config = dict(
    head_dim=128,
    norm='layernorm',
    positions='learned',
    parallel_block=True,
    init_std_qkv=0.0271,
    final_lr_fraction=0.0,
    seq_len=1024,
)
Each number is 128 + 24 x the weight over its row's rms, rounded and kept within 0 to 255. Layers, rows and columns count from 0. The size above them is the row's rms in percent of the matrix's.

# layer 6 MLP up, 1024x256, rms 0.0641, rows 779-798, columns 224-255
size [ 98  70  90 107  96 107  99 103 101 112  99 103  74  92 102 110 112  99  98 102]
[[118  99 127 123 123  80  95 109 122 155 120 122 125 126 116 130 145 120 122 108 138 133 122  96 143 123 103 120 149 116 105 154]
 [140 135 176 117 127 146 112 100 137 120 123 131 173 121 145 165 140 125 125 118 102 123 100  85  85 129 127 116 129 142 151 105]
 [113 137 150  88 123 146 152 149 148 131 107 157 135 128 132 117 135  84 165 116  74 144  81 124 130 129  93 133 144 139 133 114]
 [ 94 134 158 130 180 138 131 147 131 130 129 148 142 165 128 138 100 174 156  89 129 130 140 112 143 122 118  58 123 133 131  72]
 [104 186 113 105 136  92 147 106 104 146 147 125 121 175  97 134 142 125 100 121 153 142 126 124 128 129 118 128 134 134 173 151]
 [128 138 120 100  78  98 112 123 108 100 118  72 123 175  71 107 113 130 148 112 147 153 108 111 110  76 117 100 193 141 152 133]
 [145 152 117 141  82  90 158 129  68 140 106 126 162 133  83 134 118 130  84 111 129 139 122 164 119  93  92 163  93 151 105 100]
 [141 142 113 119 124 121 134 131 116 117 179 122 119 133 119  78 105 155 126 120 118 124 108 179 132 138 124 155 128 192 171 125]
 [109 142 139  99 127 113 141 126  99 146 181 181  73 133 139 121 128 166  98  95 159 135 134 109 136 127 139 167 142 114 134 115]
 [104 170 123 107 102 169 153  99 121 127 156 154 182 201  78 115 130 151 120 107 101 109  65 129 113 118  93 144 147  85 124  90]
 [109 175  84 115 122 140 162 160 103 122 153 114 169 126 135 168 117 134 100 118 141 161 133 128 152 126 120 117 134 170 127 105]
 [115 127 112 133 176 170 130 152 139 116 161 117 164 162 111 176  77 128 147 124  89 120 130  81 154 121 108 127 136 139 182 108]
 [168 111 127  68 132 127 120 107 105 152 185 153 122 142 105 124 150 111 123 128 137 133 118 135 125 143 104 113 115 123 145 121]
 [ 99 130 110 119 140 129 162 154 112 141 118 123 119 142 129 108 123 108 144 114 132 126 122  64  56 136 137 155 152 123 145  99]
 [130 128 160  78 136 154 135 134 151 120 140 112 169 109 131 178 133  70 110 129 125 134 143 129 121  40 103  76 154 140 118 123]
 [131 173 104 102 157  90 145 115 131 128 133 140  91 197 127 105 146  94 118  99 124 116 164 111  61 111 141 150 187 128 137  89]
 [140 141 113  95 125  82 173 108 137 102 138 140 147 128 117 132 125  75 114 120 129 123 117  97 138 109 128 109 152 140 149  94]
 [105 145 133 112 145  87 155 155 113 158 114 120 128 162 126 110  98  68 111 111 176 130 172  96  86 115 115  96 154 168 150  86]
 [ 94  91 113 122 153 139 134 120 100 122 124 139 155 162 122 116 127 113 111 129 128 123 126  73  59  84 126 119 143 122 124 128]
 [106 112 123  74 140  74 121 136 104 101 137 133 160 126 107 115  93  92 131 129 115 113 174 132 100 114 133  92 119 164  93 130]]
# layer 6 MLP down (transposed), 1024x256, rms 0.0567, rows 779-798, columns 224-255
size [ 98  78  92 104  95 105  94 101 100 113  96 122  67  93  98 103 104  93  95 103]
[[148 137 153  86  98 104 102 112 127 140 139 111 113 112 128 171 112 133 114 128  91 143  90 126 141 150 235 137 151 128 167 121]
 [103  99 122 183 140 162 139 122 128 128 142 127 121 135 133 111 116 137 113 110 135 141 129 132 105 166 145 180  94 129 103 157]
 [ 94 116 143 144 165 141 140 199 128  67 124 148 109 123 150 104 123 170 130  99 144 108 151 142 133 125 128  84 133 140  96  91]
 [132 128 127 101 144 125 150 166 134 162 142 139 128 122 153 131 120  89  86  89 108 123 145 108 121 145 116 135  83 138 145 119]
 [145 101 136  96 124  93 157 151 137  77 141 118 117 115 180 113 118 137 128 125 123 150 113 138 144 113 159 115 120 117 184 171]
 [ 97  81  87 121 121 157  72 106 102  94  87 134 103 143  93 122 142 144 148  99 157 109 107 125 139 105 174 127 121 124 105 169]
 [ 89 141 112 105 122 120 162 127 128 148 107 166  84  97 160 123 145 102 171 130 110 141  81 102 143 131 100 152 144 127 130 166]
 [100 147 100 156 142 145 144 124 177 155 128 136 138  92 132 118 156  92 111 166 125 101 143 175 136 132 151 118 152 110 134 120]
 [137 124 115 143 126 124 141 150 138 121 111  76 106 107 115 105 140 144 135 105 134  69 119 191 141 119 145 138 144 127 118 135]
 [142 124 145 161 108 141 133 132 142 117 119  92 124 155 136 134 167  89 136 118 116 142 114 114 100 116 106 131 145 169 173 161]
 [127 119 153 118 125 203  94 137  93 141 119 132 104 112 132 124 174  99 110  95 141 157 141 162 126  97 147 115 140  95 170 100]
 [105 185 122 119 118 128 103 106 135 106 104 138 126 129 143 175 131 108  83 134 130 110 169 120 162 139 171 104 129 149 146 139]
 [141 124 158 153 155 112 101 122 151 108 103 126 118 128 166 124 121 106 105 159 128  92 128 112 139 162 153  92  97 148 134 118]
 [165 160 149 129 128 121  93 105 167 156 141 142 154 146 139 144 140 136  82 110 116  86 145 144 141 114 121 120 117 133 139 152]
 [119  98  70 146 142 115 146 144  93 131 143 119 142 117 128 110 139 151 121 158 113 138 137 124 124 130 137 124 100 135 143  92]
 [139  94  92 133 132 126 130 114 138 148 111 167  77 114 117 118 134 148  89 127 135 121 137  85 138 110 162 106 130 147 155 134]
 [108 153 128 177 150 173  95 146 120 139 105 131 152  96 105 121 144 118 127 118 140 151  90  85 120 118 116 134 143 103 149 167]
 [161  42 121 145 153  96 139 118 171 124  83 154 134  88 110 152 145 137 163 155 141 143 103 170 140 116 151 149  93 128 105 145]
 [108 119 125 112 128 164 102 134 151 144 104 148 138 133 126 160  96 146 137 153 102 135  94 156 117 131  89  91 134  86 102 155]
 [134 118 179 188 115 153 133 120 166 146  98  97 119 111 112 130 132 143 142  81 112 116 109 135 164 171 114 167 157 120 138 131]]